Weights of a small transformer language model: width 64, MLP 256 tanh GELU.
Each number is 500 + 25 x the weight over its row's rms, rounded and kept within 0 to 999. Layers, rows and columns count from 0. Numbers have three digits each. The size before them is the row's rms in percent of the matrix's.

# down: layer 5 MLP down (transposed), 256x64, rms 0.171, rows 246-255, columns 0-63
# up: layer 5 MLP up, 256x64, rms 0.197, rows 247-255, columns 0-63
down246 108:450520467518514528476508444524483527487487504470475508542463505519503468521468484488479532489461531519522515513477488483554539491523484518506495545522486458475509523507509513531496504462497476
up247 101:487488463498502481522485477499487521473492448525518491504544474473487509513529501487503460552491505507461488548547469519492520548510483471490505487467488476507485539531520521522449462507476497
down247 095:489486460493510475539513543456533489462524484502485542471524480516497505504499498453518511520517511512509482502499562520511478503487515462556515518514447525498498498496485481524481458498499448
up248 083:520514503518526468511511457472538484493488480479504460494554511516538519482517489459489509511504482479504523503525481496481510516509485489514484460476448434465551505451504491502501471489507543
down248 112:500521468508552514512496488481546505529500469508478490525531501520537510476479526466525545495501505477472514476553477477491519529539447474488471499479474487481531493446491512491514463509516518
up249 089:511466489518561504515502513503495468533512487480522493495523553512484479519483503501499465549514508518470489510497502450483513474502436464490509538514522450483508522470512491490493456543520518
down249 085:471489479525484480550462501507458463438516502553503509514486536494479531534485520491503512501515486508516505524447505527529493486504517513495457521470538467527478470486516490518505456497495528
up250 099:527494506528478548500457501536497547580493455502504509502504524519488477515490531491510478515482474491491540454512467510486516534523484457480466506482523492474477508525478509513479462505499480
down250 088:466491486494513447508515507476527523458478517532451503507553476510544500529497475481482528504488527509529461517496517458530495483508497471488489519481526529548479470469515516454509518510481527
up251 085:481483495519535497505446454470519495521513529498481519522510504528524527460518484505488508555495523506489472547530452515522466487491516516483465525478460515455481473526492523479507493511494544
down251 083:491536486484476506510565501490556537530547490498517503450478484462475517483514539506513480483537472495511480511494484460524488476549485496506522463488526496482526519486480513519506492494450493
up252 095:491492492502496501543434533464507504494461533514513465481514471471537523515522529476513501535486499508478528481513488520516502496492512493523476521483488493452541530456527515477431507514528505
down252 093:487522514477532508491530513544504486507541541482470515449512471511458509515468528497480508451503474463540499480510511523475518461502526514479527481476487486507497502540544503471531521460512476
up253 088:522521499443520504494464488496530487481485475478544513534508528520461471460482531503479472517492533505439461469517502497499475490479508512511508525474515477459525548502485492501550478488523494
down253 099:479504482575482497527499470462493495541503516498468491496461503499526500509510505503528556492503502499542512493497471518504477462536469485485485484498486553554502482480499481505452489503457530
up254 089:485509511482522509501444528509538465480476524469459465481505491559554503508520557498482476507464517487515535542545524503511506494504499478499497486486509490479518542525518479523516494463505505
down254 080:519541484484466509508529528467468493480499512498476540508497539455494499493487467522502508464509504505474517469494483467472504490527496498512493472530488472558536453473513535552469534490515526
up255 098:527462499469522502496490520489481508487517496565533509482544484501525458463504552518501498503506553493507494481483503530494547508494495474500461452500484504508514499500474483450503504502539557
down255 099:521496476520525525506481491478489488520469494521480482530519531514515507507535495488487533546489438452482507541478510505501522545474433524513492458544501517515476495493515467498536494492492471